Each number is 500 + 40 x the weight over its row's rms, rounded and kept within 0 to 999. Layers, rows and columns count from 0. Numbers have three digits each. The size before them is the row's rms in percent of the matrix's.

# layer 2 MLP up, 704x256, rms 0.0621, rows 319-455, columns 32-63
103:423516496515473496433503453472542460477520490507492490461452533478508380451553454426566488468503
102:459579492506487406439535573464452569439477565545474527509485529507450442545471534508502453461514
099:525468490518427586489473550471512443533476492462465566563496456472473412570522520488511428413569
099:524506479482540506471502494439478455420547445515593544531431523531535503527460459525499481512541
101:549539505452423512497510563501519447506524471514376513488473446463502450536533561517484525472547
102:483476532398481514551490522480505536538532530543504477503477511538475501515460508440434384512452
097:448515554479552414393502588445496380556507510487504447507553544502556622501480521519491423434503
103:502499441458580511547524519479481459496491513496435510535450505553494484547507505497516567485458
106:481469462573492524401559535493459504545449454547512482567484509479504484514475486524537433431507
095:497488554522417582535493486482516450478537557542443506479511504477586497535563500434450473477462
102:524495462526471531449556473508446509543572533487469496464489556565516504493565477486546493513482
101:494450375452474506452550498462505538506481506462421509578481527528503518520527481516463487538481
098:466520509504520452484486529460508492543444494507519477490495498478467481530528470533582469466480
104:516418506515513468503497533492501545502556525515454486477504427512557495529501534424451462464518
104:440492502523499559462451486505548492520464558487539488577585526593499555484529559551458530489531
096:482565559558509509508456467549585515454498470523481612532525494391467540517466433510538523487485
106:534530517548586451518516503538519530494516447501521495532398559420512523506512534472481507493480
104:512503510524496482509457481500539444522529458418453446524450558554495534487491524480491441473542
095:467502505499500502500497540508456481532643427507458480394507563549516456517518509575515453540519
095:470473533482470511543489493482566557442486481550517480455505493463451495533518454501425476549568
096:525536377497464574474528568488511548527509595419504483529502522486528483438590535515468482525554
100:532489532512529436532520582485503491508483584462497457504417437488498510540557535491565530492451
103:431526495526504432483481486452481492562451479573437556453458475524441443452453489458560466465461
104:460496559478510482539474506520521495469485509495485498490490516535579536550508530456471492498502
105:464428485500515511484475482537518523540503510489602509477484495497512524544502458455545471507385
095:574475503485533507406491589465509473559466533511545506455512503454454439496512482512507519545483
096:518509528505538435557447535480531486474479505508416480478492466492466630474444476474485490502454
089:478495421508500493542473481452544465461495475459436481550516449489557479512486574538494501468472
099:472477512548494444470512503502484512493517430485523536472504535507443493523543512469563515506500
102:475511446456495463489519499498488502496426500567514547480534440527569542523483490576408489548453
102:469428520480561502453497523475532520503517534529507502510506444512495523526522512542504451518565
103:507474519517525489572443544515473556494407524450522460505516532502552449546572555520564450507506
097:551554478469488540486521511479568458559522466508491567497433477483468478535506534491502470490534
099:493485517537487496443491504446494552458500547537483499412537508478571444534504449511478509518544
102:461505541604530528448520485483495426410523509493488487535473425417542469534575458534563521479500
099:599543496486470576539432546516438490555501594482422541490503463445448510541462605591512489507440
099:508505558515500526477473456535528499461484418521544556514454559475520583502499442435454464421442
093:487473492500445485568491550522521550434519549544426454519465496476469389506486542517507530489461
094:506407518456469483478502471427506537520500505604472463428591542410497518485561551468496460415535
102:465520493518514494483495519495516517548509427542515490586466512512556519430458545473532534581521
102:561513493475519542471461433469489472442504522504459540553466512418491517508548535526509505549487
094:524477552481543449495479499524512507504442434446492558494430485510479468438496490468536562523484
106:509517512501525534489514489503473463518563503523467478497515486474492443531584448522531525436496
099:554508525525496453461518521581421501470556478521527557461519497547420512534511432513490505514480
107:487479459510542516431455502498521565472469461502516429502579495532504505494415490507521480464427
100:515473536557466497507454513489489481503476431541492442431453518504466521468456544481481524532542
096:513489502536455573519491501517511536402537514504453456505517501531432485532475600548463556526504
107:553504505531509467518528504463534491501424510497473492465551516528512477429480376482487510459509
102:491458535501466570502515497544509558469526491463500515557537481512460456493547589439489474491478
100:501506497517542476451473564542485447559530432522488475512509487469487488490499485463548542456558
099:494517504490455508532574530505436477438440523466505475525516509445529542517508453487492490518529
099:474478549509460499488445479471565504450454581502495520471557532547459472508490491398557494483466
099:516497486457469551536498477560571474477486509545495496566466468459495503518482519447484455498505
107:487522530627532495502484439388426451486474460512451559489558476512511584537501486504511481478565
097:485551520494481475504524467511612525474511520514490478572415534527541532493503524501518490433594
103:566510558473417480477532493505514533559509574512539543460485475542532526497474500527488519565483
105:471520487512511487489442485551549556490474467511438506600510478568428512557524611514508499542571
095:518544539480469511485463457450496579515476601471556504474549460473496459465467518466418490535469
104:536500510512441374518546480503520584520470487545512496474464524510489511477464477494478484487481
097:541552480456490508441544559498533452508488429441550484489401527459463457496526514523491477485495
100:489505449513501484477436551525461517536534516470488470531516507541437500531536560468502517574470
107:440439544473477400502570509431463469497449460479513491509549505482577487407572471483459424476502
095:415488468522426503524459569528522561531584491521473460525529461502480511538508472489467547502584
099:451535501477470498555447501511521551558570512503554497554543528502531485519443467517542481463478
100:505465451504445488504495521510536479517520497515495510397500473437448506495520516509508482532512
096:488436482464477517542545526488575515522527450589526474553465494548531527518536569494449530482503
105:531536489477531459501478412505504551418471510473520469553418567528424518480525498507479460472521
096:521582555574505389503424496498545477498470461504510517511471461455598477566456499484499457516477
099:498446477519530482493449498551513464476527444520578418552415514501443457566469495510484565497450
101:493473510380563485484503478580462458516501506557448481494416488530509424498475510496487508533505
106:533469481545521559501426457457482522410520460456514495511509514563495535486507571482552460459518
096:451436481528492533502538633447548481479541464563527421475538455520502501505464476544446574541497
101:431515546487583494488443415518510520464525527459499564482519486490547550447520515514538485550431
105:465526452410477460500533542511512465529546497567456513518479490458480558552501473539441501460449
099:476553459475480488488480498460496510486521487448536551461528454507547510476540502493527504541519
095:506497415464539507397481464523483543561507517574511442494502557492510529532503544468493520449490
104:545487457464448458386539482534494488530492523496447544496582488439578474523450519485501577479478
113:463472547497528469478582509546500469533525460483450432538445523505548519504466557500424523500505
102:471482552501484552525506534492482519503526492472469541473502499495523588550478456532483537488500
104:536552526512446530460480579564539448508471607480504538460506614515520516512538535490446435541436
099:596566443497445549596489444522458515554476473492457501534506505423524477410477467530478458585475
098:505488475482524547472515487532501466521516460493466458532549512514552464550487556527499496446554
098:461445491528501536452536501524517469478464552459426463493494479534493520527476443460544514498565
110:510459522479558517479469493508459553450527511490491501589511525401504533515471450534520485515527
100:529518500588428458498509495460475420441486489470509502553473467442446613529522476547442545541521
105:532501497519489524543508480464486541547476576498527577472545527521487510498525513498405540459424
093:457464496432482447538516534491519512521489475487513473494426538461486530503455479439512560475447
097:505476527405566464510504548559511443469520537501455508545521515461450524516511452574559459501546
098:423494508506504458437518479457493456496500489535513540610497537496548502499502543515557471567532
101:530509428531440493568462477492481525549560554476539510462561506442547475534530467418522578554549
100:457537537496553458510504437465483526514515540486489489536496512504456565508450476491522502488544
103:502500543501548491517465517470433515576512536527488505477557479507479451510434447472467470474502
099:531533550493525484550494483472545479472569429484443491515514463495543537528524520502505568478547
098:420485561511531481545498454542470526497503449509563487519515510546516457527481519374502448510407
101:484510452445557458533508499539552522532460511465492451529540481500484501454521455481461452468495
101:445581526484516492516500555545535481496448496412390489550450454462467438480542520454487512497525
100:487528555482547499493495520474559482484499507452460555469501539544498488491477540460485528476461
106:493453499541529455484491455554467492541475441473411437516490444491576521525452442462512521422529
094:477488497473545521421517571517520497511477508511493460522464562491513503518504449398531514467490
090:444510509505453559549502457461478502478524513534537504411529544473460516482545486444533553506494
102:480513463518488497510507482430490459497519528509529411431528529472453485449472529483541494547425
095:492484529466553536512530571519473472520449393515540550496508453487564576484473442440569525458496
104:461548445438505511489504525425485521503446476473537488522493475478517471455443503458527508444499
100:451463533405437493518514528605467513435503525451450531511508455511548490481490482428545483521482
094:430585462468537500499547543517651439497483522508534489538563415525470489477566451463458456532501
096:471494507580514538497466437533412524459559463543507542437510512529537518523473452502516540506473
100:453519534390549408484479478438477468464481539441566540472483519452497544476591487476475505552517
092:541469501537491486466482432471515455494499447563434565437553505533503563557475506538463550530391
100:561446506538488547476501517507447495469523428435434513420513520518570538500424484546476442496520
096:548477508419547519533503546516478522505457476516454524517552501546492455520484449465500483433488
098:513447523487472421482485469489529494520571540553504508443535505531518470521445518523540468474492
094:492476544435446558500515486610512495522466523559528467439431498560462516526464513468457545561499
101:498496502542485516524456467461451451556506429500508535504479477474486530442477490435416457499545
108:494497453501500487546497483491620519481517520461484481490475469458512477530470457494484496484522
102:438478474497445484504475488421409425446475533465498525462559520497473531535572505527548558563443
101:478480501559508449432504410515491487483505591497500465483553478529519484550486495547543482499496
097:475525506488479452466537479543492504506559435439528487493511524446500453482512497516598506509504
101:457491501433484532550488556450494578581527596446546475539456454493482448434522500543576555480629
101:476562509429586531513501496556561557526607484492494478494520524514498482529443535532477425520476
108:549481458494515539526498448468542520540475510507520472426489516542514529437546512535489488490534
101:569570545511490484481537498538536521492459455517536468503551536492451490502432532440511507499491
090:562552446523513517518488489493440573538488491517482440518524512493499529565429470488473567433464
095:488501585508446441519532546515538505561526529605547483552530498452418491476562501427462474485554
108:502506446490431503516545517460514579605530531463523461507566580481579506511508486494522482514510
099:545485494430505551467513515485529518502514458479471456471585502528515548487540432545569498432557
108:563412555482571545463430514479559518485525512489456521481455517460491562530561476472586487459472
097:500502449493568496568521523490530521479499526453496460514461482504478510500405493422510438471545
103:488416529499458501522468511486492504483464504477513494504483501480643505428467422475525500518474
087:501512602501555489517454533442540539519510515514495480451543500555483521500477485527452543574557
112:483488536423440464547511500548575498529476508478452540506463478554479454429556565533464495468525
123:589490560532421486527445455556482510447548506458452487546598525488427495443481535491481469481511
105:492566448514519430473526498499496513499451481500542613480546573545467491478534445489507463499562
101:527543465480558528531493504473547469502486576522514490532506537582577482488574545500528501517464
089:402512505513467519574522510499559599534452522527535483536545487446460466438501484471507432477440
097:525523548490511520541464509543453539485579475541574478525476489507539466530503522484496504451485
095:521501442510492488527515444477469499506491516563506507473517534501454465542505500503554540509389
103:444521485464436496567459451518539521483498502517459557517507528500513473454574498478462506649462
# layer 2 MLP down (transposed), 704x256, rms 0.0604, rows 319-455, columns 32-63
102:494441531437500449522540477477492506482537444515457474452478531453485413482569387483502499525505
100:476520544481470436476454493541507558453476493552513464479519519539495474466483488491407514529504
100:466542495466489426515545518461570552526493513542507481538453376491453464432553439472506498530544
095:502533364505508499482418479462525513453497500503523514534450498562480488531471466485534462507532
101:462500577559498490476499467528485448484502506534465454467563504498517479515412535539465470467444
101:560498481505485476507509470471507551536525458525552561487450576503521598461484553555460468513447
099:569497516475515411473520540482462442518485472408451481441424554504476571522496507528434458486468
103:475576516538433594481446494469500549470429521526611441545486502461497504534519466504515503575522
105:555514466513448457467555479471517494516473477558510485539559519511515488415518533501529458426411
093:466464504468538403468523494514510489562460477449515491509436560536513403435470516562537486462527
103:541539508464512450510561486553483463524461464464455512515492472510494465468528485506573543508475
106:461479393452489391472404448467461477518551545450475556504500515542464497505558571510483576534482
097:485548527489455513523498518497517497550541530559515492492496418391521436426517538505534534495562
105:512490528505517482525400455538483467568548482543515471480512480531496469496518535392521483506500
106:563520537450547399562403512510525551494509474477527479521537505499513535536463482481551518492463
100:478424522579492542507543448526520524487565458501500443496440508512498501537474377493482519539474
103:504454485517512435500522432507546465466516523412454567526475513468563506554464561477484557532467
098:533578576452458513453495531526492442601498566469479464483488531503519514478539512526517489464532
093:544556466489478521529596506549502491521468485560472431507548492452537516484493519509434522500485
092:498529389517554500515485478491546514493501498473521479490451518512479521422535527547462447464565
104:469465532497538432461486508472501447462568526520486520533460427481506485512489391551500523499408
101:426473569495478517482490419517475460463498552571500511451509503553562498505519531505498528454468
103:472565512469495380481374557484512492516492460539506466435471518466490497526576457489587527520517
104:520506540503480414483456518475493490558508497520464533564485505525549471514519504440480457555524
095:387490473520561470522474430578477549560423546512520567500439467528540521582474514489515475515485
099:530508496497443548487586566595504507454435531497547526453500536421463531556477550494404442590491
098:518490426501469470534516534516496487442465469462495492495531494477485561478407422526423415475543
086:485482576575528524498481595514557487500443432481527447500536482518491528460493471486533493508477
098:483537518561452463503451565535500537466494450526524505434547581463518542589513467493527511494456
102:434563475425466491512417521538534572481499489595504480490506491489508484516508511521489463453494
098:480506521520514572494447502531514462517525502443492494509500484439534505486518481505494476481478
102:489565486542535537532496516490579524542491423549472545467519455456483503464447498516473444460533
096:517544525580497562466558482438435570514523499455566417572481508523502419404498488474550533482460
100:524503488533507531551542392537468490505524471510452458492522529532533441479500527488531478554450
101:448414522570588442485552470475531411470491466587469527492444440489535504554553437529521486502501
101:546492511548504520461548540512569522535468463570427459522508461488498424471420504499458551496537
099:478492511522463506502550513465496502522435479516433589485464487473561517522552476475534532533491
096:469498519442555576525487503518558598536523544489488522506465506490470406500524458507448503544448
097:533485473481508486453457549514495483534489533453507474552559509504503470515514532568449539543455
101:505507467519541538448510480512546498540456501498489532548471448473572539504527483551522546482533
103:523484417497514534459583532525542510561495452498485479507508468555512566515474502496466466519557
098:556543525548472485498457460452528538437468471494483450511448525502514465428500531479552484531544
104:528486575469527438522482488446481404494510461539511579497541523466523518537475523465512416512497
101:533467422491529549518463492488475541558500459468465563530499453481481487468517489543407493520560
103:515487552505516520463429544449478516493549453524555508515485500472473508438529453544517517463466
101:471505499457539429434573506509547396475544454491486522443457490471453520553467523544448481531477
096:444487483549475477496528547482511470489413532523515527477465456520497414492547514519482496534485
106:506448481525527566526598542490520492495442452490508506532535514462540433449472550501492501465455
100:484554596528432477539478488572513491510469522439469519461516490498487474434554620416493490553455
103:531489482540491461539401515453516460470530489513486498529443548495552568482509502507481510493511
100:533474475468518495486481523500477426521479478520494493500470538527442500465511488509564414511460
100:511495508554515585468542486441515517529524529543562529533483531494496516402486480494494515512437
095:501560414514474530438587529421488557497475551458504488475521510521459497452453472590535536534511
108:510536569454481544453466533464555477535466489508539494573516508499561491468478484440498465501509
098:489476524449518402472495498562493426459440510507514497568468506476547461533534552458472531510559
104:481470479561500444472555447499463524460501481504436478522496514402496469545526510517523552478488
103:547462622505471377503332469494541496460487468544466508500493532457545523461511464396461502478480
095:530446478498526470427466466516489575407489561452493498529516493486513494534503545471406537456521
103:525429536461433494506507509492520467519472523516560512516543458495577523513571430527557526480524
096:464618544477558515485428409506534383513453473455452491457505508519426475519500498485519499488508
097:531522462488490498431460474465465474496547574518511370449522532465552477507524583476478498450494
102:445464585500495454490452530466441526516485482474479466469521455521500488442582519526550500485497
095:467526474494462451559369513425499521543580482561537523476476465474506517489523472456512451537552
100:500473505545514518547546462456482555510463491483462517530425453549473501483542497510490549471398
104:488492469446530448591539479545456534469485476416468504540556488563586525498515532468568499469458
094:544515439476508563508464541477516478483534459520527549549457511458459502537457506509487472483470
102:527507542477427499484438500541567447437390543455511514480457503384488525454545526507489470464526
096:447555500591484404444591581542531499475529504464516509519495524538485486443490502581456526494549
099:457521546477547484559521468518484478550478489503465551429549518490528558576456545467539493537499
101:523462465408589483471479471466495471485464496482591525505492432498536520546457549496457497447460
105:480474587504538447505560506525498477531452475473500449480486517469522513466527539423466486505525
101:545471442471563444490283518466521511522553546526507531483472478530435526470524567511522546516547
103:443476524473492482500553460541525601482521507545493480465516510462527521448501546519476437564566
104:460489451576541414491446471480502494425578488495511497483403490506470485611454472496512530539459
097:501495456447535517506447582478503497435502481538524432471514500432516498422522543542517409481559
101:463537574520480423522298421531504532506490495460503528479530495507511535528475579492478503467467
105:559505506485501521424472481517481474460502503488493501509518481528501521426457505532450465509473
109:450479559483480518527477542516484483493508488489542497492507489467569512570517465410437483511457
106:547495539572540407536439480510500535511515507460478481485486479492556504503482469475516433519490
103:471516479508604508465567535494578441517471497447588463464523519494510441488472553512500483471456
099:539517485404464482471491518479480491535498406490490506521487481479460432517517479480555487516540
098:502516522468528510441465505475513530487508503475512494581525528512484529513537491546487468527466
098:506423467522453455494521510476579498517473491525462469491500489547567463428516374527517529434485
107:473465528469493487401483527436512491473512492516492479458541549513455538390491484514494452424454
100:484572459517395568549510558488427474460534517532491546484502491523565578491485456568513469464541
101:469449506547496494482508462549470503517491472428561522467509532495441488543490485459508429488519
094:532532535522577561543381470481574518407507486465473492496490494551551565535483492558502468479528
094:448468606446469488517422465506479469415575501509504484526546512530449499511527504575429453511508
096:535459481492479505510544497445495540479507510467437509541449475480552427503471504553550473456562
105:497563548521446526440499526531451530520476486500446421501494441449428437492550498532551488532546
102:503452525553477342528466516496486555454522461508487498467491473463495455449508465512486495469483
104:485445458584521542473530521481523443474477452487580420465501544439502545460561465478470455499510
097:578529474561558521507518509483472454496502445496528505482505504407408463496461492545472462568531
101:520536527542466454543391539467491463510487532506514416484598498500546497542557518522506448516506
101:502524489537529474488504475468601445452427439462443476545479540512551497449468538518485481475454
100:550530524540489482454507501539493490532564463569526537497501512470543531443398492510421510497360
102:434475581514435510503578533539492545581497481478527553498564502544513489522543477465493500479477
107:543538467429471498495522517495487527499472450520502524462535493440466544464460456540526484501530
092:489544499515503472493538490446500483555482525474506512516535524464417518588464571490450451504528
087:483510507525473474524507498449559516492517471432529499492499497502440574570528514498623445449493
105:482490494512519462541505508519436558483453506469475559531496457543526439595499492505483488429456
090:530526411469467527479507510489490481474502488418490530515425511451452453472583497519524565535574
104:516484545526540496500503481565427508472532525511464556536419510546534432483494481452504527514469
101:487528445453480524492512482545498449480450594499489551485503475499467480546516526457446486539460
095:544491468561497573520572460613509452408456453456535479509528574474485473484488536515578453531484
099:469493393463473489526521449535433480561546509461549538521536536525503493484553555559477442463486
093:502496513434552498437423504515542473502589536446475532515485452488444473458477566518520513517483
094:512534555516502514492478510484540450476448439479499559525529562559505543478449513513467558449505
099:502562391538482567495504489543504491423537478408473518450471505525487465484549527540527417467480
099:489529504585455504454518449434489464552496514487488471527527532534532494515510519479469490472513
099:467517549451496472491543521525471467516524538465482480547510507463486548543512425505505453492425
095:511508601476541421484426543450499504542504552483515503481497557544528516548502461558467495434559
100:527414502514510469513531491469536465519526453465474558478480476443498482599485466444524526461486
102:593571500581537540539471581471480508551499455497487536578455440474493479450529514505467513446463
105:495506525520506516463405489504539531487478479516518467514502455479508487452512580491551540498552
102:470499459541498374443515449464491500435458528554485492559466484488538506458447501501427490521503
097:502454539522542479481419498550522524560474514469458480492473531473563544544496545504492584552577
101:545472380499528494553472480441517453499496543477449560463508546455526509473496472491542490476575
101:534533457504535502502498500510502567505521543519470502458541449473516492505473432506444477546541
110:515432485420495423436498473502540528516468517478479508573464483535519529492560548478434500487523
101:466459543494455491532562454491526449549529480473540532498512527471485522508492489489453480573512
090:485465467462454492497387575460491561490418489510484488476573507483508543508431521465527501468575
096:486487528567501531490536524531502487545517461495473527544476504496519503563522432519485544499605
109:445549461466450438574535431446413530528481529518528474532502503493424536524528540565516539484525
096:520484511461467549558408403494522497497553508503510462445557479559578533484531476500517546516500
108:482468524500553514534644538501475493612461468565549478513537495508495531517456544485529490487532
100:522473485520501441476501448459489526493447582519492483503476518500543519504470557487530398490455
103:438462557553424493522562418483521518471563510444529437469497448421547481530508508539496486533453
090:490491501485539498508451488475511501486544496521523488433542514552532555490486494488462433482471
110:517487466512508534562421506477528535447463479466529453464526512509480461505496485478544529514401
111:445528453477543516469627506495517511536499466569571533442400478494509456514535468498496510491486
108:548560456503441537478553518520474450536540518468533452468430554464570531479550489491436487524466
103:573500491457496454392538543463496424476585480486519562459473498491429467515404521478481500473475
090:512507507527544520459458509467444483425461512506511494453529493486499464493509453417557524465497
099:495481515470521460484544441503517539530503554491511561515535607594494497392522553502525551553478
096:549471519572499556492501569542608501478498467494530534546513464464488497539561513480494519492507
099:483481435493502540482446459465511510511540578478493504457477493500478476464616544511524581494537
# layer 2 MLP gate, 704x256, rms 0.0651, rows 320-456, columns 32-63
102:458495478485492457480453525468521437481534504554493413505512484455474535420493444487458508533520
098:595523507423418479524528536558515441487525548548464464438536528568505466496419490466538497431514
094:495487516507505482550523464494500513483493496520488480510552465503517466520428453445507518555522
097:511459523476560483464495552512452523516556546482481536524496503420522525510499542507472482450525
102:511440534481542483461465401515531449491486487564498488466455431488482464500446514497470523529457
095:515487487491501423503505497476493469569490470526493539475502476529490540587423517452519506502443
100:466534520545424574440456477503463528494448556495539544534454508455402553518559529527480475568436
110:544549529516485545485503549471490469537525472495477450557492471558526566467541506520577493504479
095:495484529516520451485431467544565441498496442568514446541468515441505540488491516512429486477525
107:543531530480475502477473515468535480463521471506501528517481504441587484490489475476509498475530
108:531465481536500545470544543532488546503514569493482499469509530537482485490519497489512578499544
095:525509421521445519573469519468485530516533518531555418476482450441541510464528454472392547522426
099:499498518445489495482506484550496483444482489544517487495454503505572458535426491551488543540437
105:553496495486598536493471408547552514471543592522477544520503481477506517517495397484431539514457
099:580475510414440509486496491507479532452485497543539448525474538531419502541577557442494566562486
108:551522533559527428478493541492499491455532499521455502497468497539474482441545432493495417385466
106:499471526450501516505538516503587499465472531571444456510493474553470431504455504424459517497495
101:568533526491397543530503527554554533515457481548519544502460509487473468614439508512507580494479
103:508535502490505500508586544561473448546502532420458574465562510505482455514452516507566543585485
097:514484482579528583526450520475404495491514482485543503441535544545527546515543588501527462489490
099:544526523563495505471469446509450528471516499510477558536489482575423531544511595498503536514517
101:463571534524505478545500484560529509493568474510493515545453520521540464516571496410637481557545
099:488510456516487518460481503440456500512476499473519473490506507569551506504491493523525475532595
099:577508478496507535516479568534498386504573518480476472477515553499498527497515534556430525492528
093:485497463492512533487513534532541491461490531544504497503521525482504503486535502461554488479561
094:567451493524477500545501570523460438563469512517523523455522497488511484585418480570502484491589
084:504455516444516464514478510490508431411503451505512503481468468509573502509450498537553477514453
096:504531443504526494421497505476443436485506521491441537506543475475519598446500523562505545503573
096:425447438551426495526507502529505519543517554558493440524463487490531396506518490453427487503512
094:536485469490461533529489515565513450424522535463539506449489489481575538524587466550447510490504
102:575439468475522516435449478491477489511522462458526530464442444437534547461513440534527563491516
098:485587450576537435489495421502414432506517471459476589487456501552583516457520401508511484504470
101:533464467482507599506515561467461469542507413499517590443517474463511474461542506529547527522545
108:544523496473558458519478590433489522462460455495529473528481479458491475516507531528570544481514
099:500503424494472531500443521469555448530613525553509493553471476494548533517564413498462530493453
103:475527464504472525498531538595512579502512491516530516488493511440555487463447457511481482498485
093:549477431485484521462525539605497517482496408544432495558538545492458456468558526524427541522528
093:534510497558523542421468464432459456471460481508514471447514499500482505491474430480527540546550
098:455518495491429495507552556561477499527451488449507485416557500553396497557548530501495471488506
098:554500506477523485593512528512430512502508516553473445510494481466469495538529528519537449500523
093:472529489498537521499525502470465456472524555555527517475545493447481507485470477497464518510501
106:567511490550437557498440480647521532486520505574451544433467460561434495536510560572510520543534
094:518488479474494480455538543533518437533520529550535518531524540522480496548467452508577541482534
103:539534460497506518497540539476451458408436517480495503586510454535448532544481528560565557503557
106:499552498536483500451471442471511471474538445533568503495489494532555472520505471481477554554484
103:505484480545497478556540517502475599562529536492541460462557531525471405466492495507552498475469
107:525481459478491519494544552511527429546480436485448400496425505450543502492543474550555537432525
102:514495489453491545501492595498543496499589490493460492485443471475522518517471567481520510426490
103:499520526513462576611454523500466420535561502543436487437519470535513506463489453575441465474469
098:476560526515460543513452519480471411497453489575422518477522503462458511487526462567503535509460
099:507493497476568539473511464420503523462535471501530476452520404523496507550518459462524458515539
095:422525559417544462519520547474524505504442527467541471472548504542486539459504484486525539481429
106:548517475397483524501551509481539548523541569493522534465475494551466449457530514484470519569578
097:485536483418554547552468505500515547514455481506484534533478539531518450533517465470525519448485
103:501551491550517499500466482559480520629480467501538561449508555496479508516426453553432510504461
100:491444527545441447534432502562528479552537466577482580516482543495512479442501498450430492447481
096:456466483514503553504489599512540433595503431498444512498445510533428496474476486500635532491457
101:477586571503565497510457483478498494503428552486517498518492452532539511530502464454524460507457
097:500494517454488484484546446489476567473485510528514445520399450432512459508535467519475494497464
099:505578484490419504430494451510481475463510556549494498492509529456498496588504536473572520509420
099:516506491467507462477540484530523460488478520537517452475527436475597535500474488459467490471503
098:574467441496552509488523450526589503433450536493486462523493498462516537529408530504468524486421
100:457514524493455548475538561494420435527495468534475507490425480487493537504531511437489473505454
103:514484504530468525553470500560487518508610505513472483471531528488540552544501615524463481502562
095:527553499557450524509439465508533486490424508481497545528497478467441512555503422505505536499451
100:475566528476542479491479464472483494453458497527523526489494403497542502519479488477539487449449
095:509499518494480503461512565546505424480540498457472474504435493506487470527477538525466585505454
102:505462445500442514518510518489455544470493523481573531527456480443507468522576437556531437444492
098:511486448474532507465488476469523446509470562515534494492482492437495522461452507513510509480539
102:466412482507477545519500561505494431558470554568475521513499434477495494540442470500550554543483
098:556474465521502410502482520488428505515519465507504481504503516524468503518512579490478514531552
103:493502529482510561491497538446516442524413520496554471552519472472527473571522477528522506475528
105:510520484495525531535481511452480502401492491481451526543453507522527541520496507427428559599497
094:545495493446443459487503417574496548533527520509455546541497502456519496560454454491489520583412
102:561520513549581429578434461483438458509505503566520508574493502452423544516499468420373508459448
103:571521485517469498522505517474461529496484555496477563474483504465569499421458492567464565495509
111:557499486566483512444548520523490507515556456581521499487526581506480511511480491497476492493579
100:498509474490545473476477511571533471431485510526498499474491522499528468519463457478489380498494
101:491512465469486515496555565458458432530459513491456475508518559539510482529444502418479525462530
100:469561492543507483484518515432529455478495535468552528481520454457457533520517489451535534535548
100:489557462511439551487496496452441451481486473514493552455535489476507516522428521482508455441593
095:534480465505396485487524568465490438569437510510532496497468440531462473514562492500575566424467
104:572493527533516472474522486471533514544488527495441554530501509523420499407483499463573586526466
098:503506432515486529472480549478465452503479512474529458508531542494487459632449535585533497535503
110:553575545538471482518460550507516487489492488528436532474526518465505505541417513491509579496483
091:461496446434517485476527520421503533525556543514465515449494493449536498510568498525481452505548
097:478458523477525535479476464566480429458467539544575501485568467521464485518492447605503517518476
099:514522456534567543483512456517495544494530419541566559434488512483432508548490484509508495495466
101:485495499460530489547480534570460522510536490531520502581501540543593496511467518463515508492520
097:553527509515467515527439478552521484536484478539501415460489463572500482491482489518422520491455
103:483488523451513510515534458507512526533569522524447483586516519594485442428506545415518591550438
097:467441421467580483478437491477441483430393540478530513485538491584463510521569444430526550519516
104:498467480451538434535497487589526487569518493550521538422452420500501448459508431457529554478596
096:476476528479516529562481480513496455606514461554516523492510475497473502493522417528555528567459
103:481491465533464522573566516508532433487500517538503502445557497559473534475522463466479500533455
103:558607451495524527512482515414518517475530502541426500557481447493558531544483434487487556500499
105:489583497473418547512481533447491461491470515505454514476529465508452562507468504465484567537449
094:573506520459473496517532527481508503528507556527457483466510483441473494479537543490476459431529
088:497536466522467511562541435521565455560537543621479513457497500502471516526460497514454576497440
102:506508492517543550515525433460406520542474501488512496455547487563516515557457429556567541483492
095:535510478483490502510494487557507470542521374555516540474511510529445506468513470520506516473506
100:468477509568521517510547494471438440551509480498453457446479544576463511452504514454480552508459
097:520512545455481507513518522521516511495524469469460458435501467461545494483496504524415481602442
097:506532472519441550513516508532500471480510447529559438504508545483506471566516442574489539439453
093:488554369496451549501438554477516424601543491488513550460520520464479431551529460537482503417473
095:498545462412499506554413451485543486410516489585431496521457452434493518530531453472468521607475
094:578570494495518472525436541522529525484539482511541463487507526436479492500487438482466464555421
100:474437501555523494432476495484545434482494479540547521473491499501451499591478485441522554477482
093:431449511539585487536495493496464513504537490548564443491559542537488490508488536476476539540506
102:470532518375404496476529484588567496514540481496417459495467480443515450488493563501487516468518
092:445442480446474505492507457525537465538500498528561436512525513484540535414430460500506523440477
098:535522495471501538483442542464470515496496438585431478517520449540505554512513536527525436523573
110:507527456460476507526479481420405483481496425505452600448492522495538515488501491575543490453500
100:465524498462518529447508489467519532471499467504552539527512502499497508452513508467485494518538
102:537494472517494499485519513513554531497460443523529495527444448547549457528519492493434473495557
105:499507523515550515535441498441473502522538489451507565527502484494539508539480470508463543570445
099:582499477538513546581458495503480524462565523547438521477482470453479497527556485529423485543534
101:519508484472494461442490504474484403572455480569548488499496597538489493432575568505501537511518
109:447485487463511491588499583522499529491439511503572518550532515523539506486555527539537474517505
097:560508472549534396443521495480495499453518530545525526495475513538514494547478511536441506511454
090:523453512453432500538524516508446466498475529552502464470557468534511492558539507508511536520515
093:481483559435472475538494540516497521454504543488434549570502450473494488508481549439439577465431
109:508471524479478472459485539534530511492505518539407463466449510588468539453523497498503491448533
101:509549513470477486475492549530497580510472556548497503512485496497490481483473555468518476502534
106:480559495527412506489509499439485478410496476505468482553434382525558539527594499495466519458495
093:445456434484472490453495536474539518497468518553484504504472498526459478533544477526557500493518
100:506499519466435494516526550508539465500461433473514487495489434518570473600519513481511511495512
085:483470493462465538544492489523467486543508561405484531539459518428475510496512470554573496498491
109:512512484516422559523476564526463535604566528554531475513540507552485476522454492499507495526538
130:469518501481577477476555493488497408533452484498548508462378490471511492523487526502520499505526
103:560511547521429455483445444447532516488530464511546450521474487494497536555487471515498508537475
105:493488520603543499444515417516489555525544484518490541507546484547468512436527486446489503581540
090:469545530423502516545489460505519469497530497530473547442494572500582521499546511533438459557430
097:511534469498480545548441478488516477484483477510472613542491491445476563562482581532460437544492
095:519537476463511550470458474497490572440544505430445514512535521502414473559484510518448541502477
105:512476489433515516507523554468489417452436481465472500487485438533468466559500584506511517500569
103:456514471444460470525512431520489477499498430526490521527515456506556501441560540442487510449511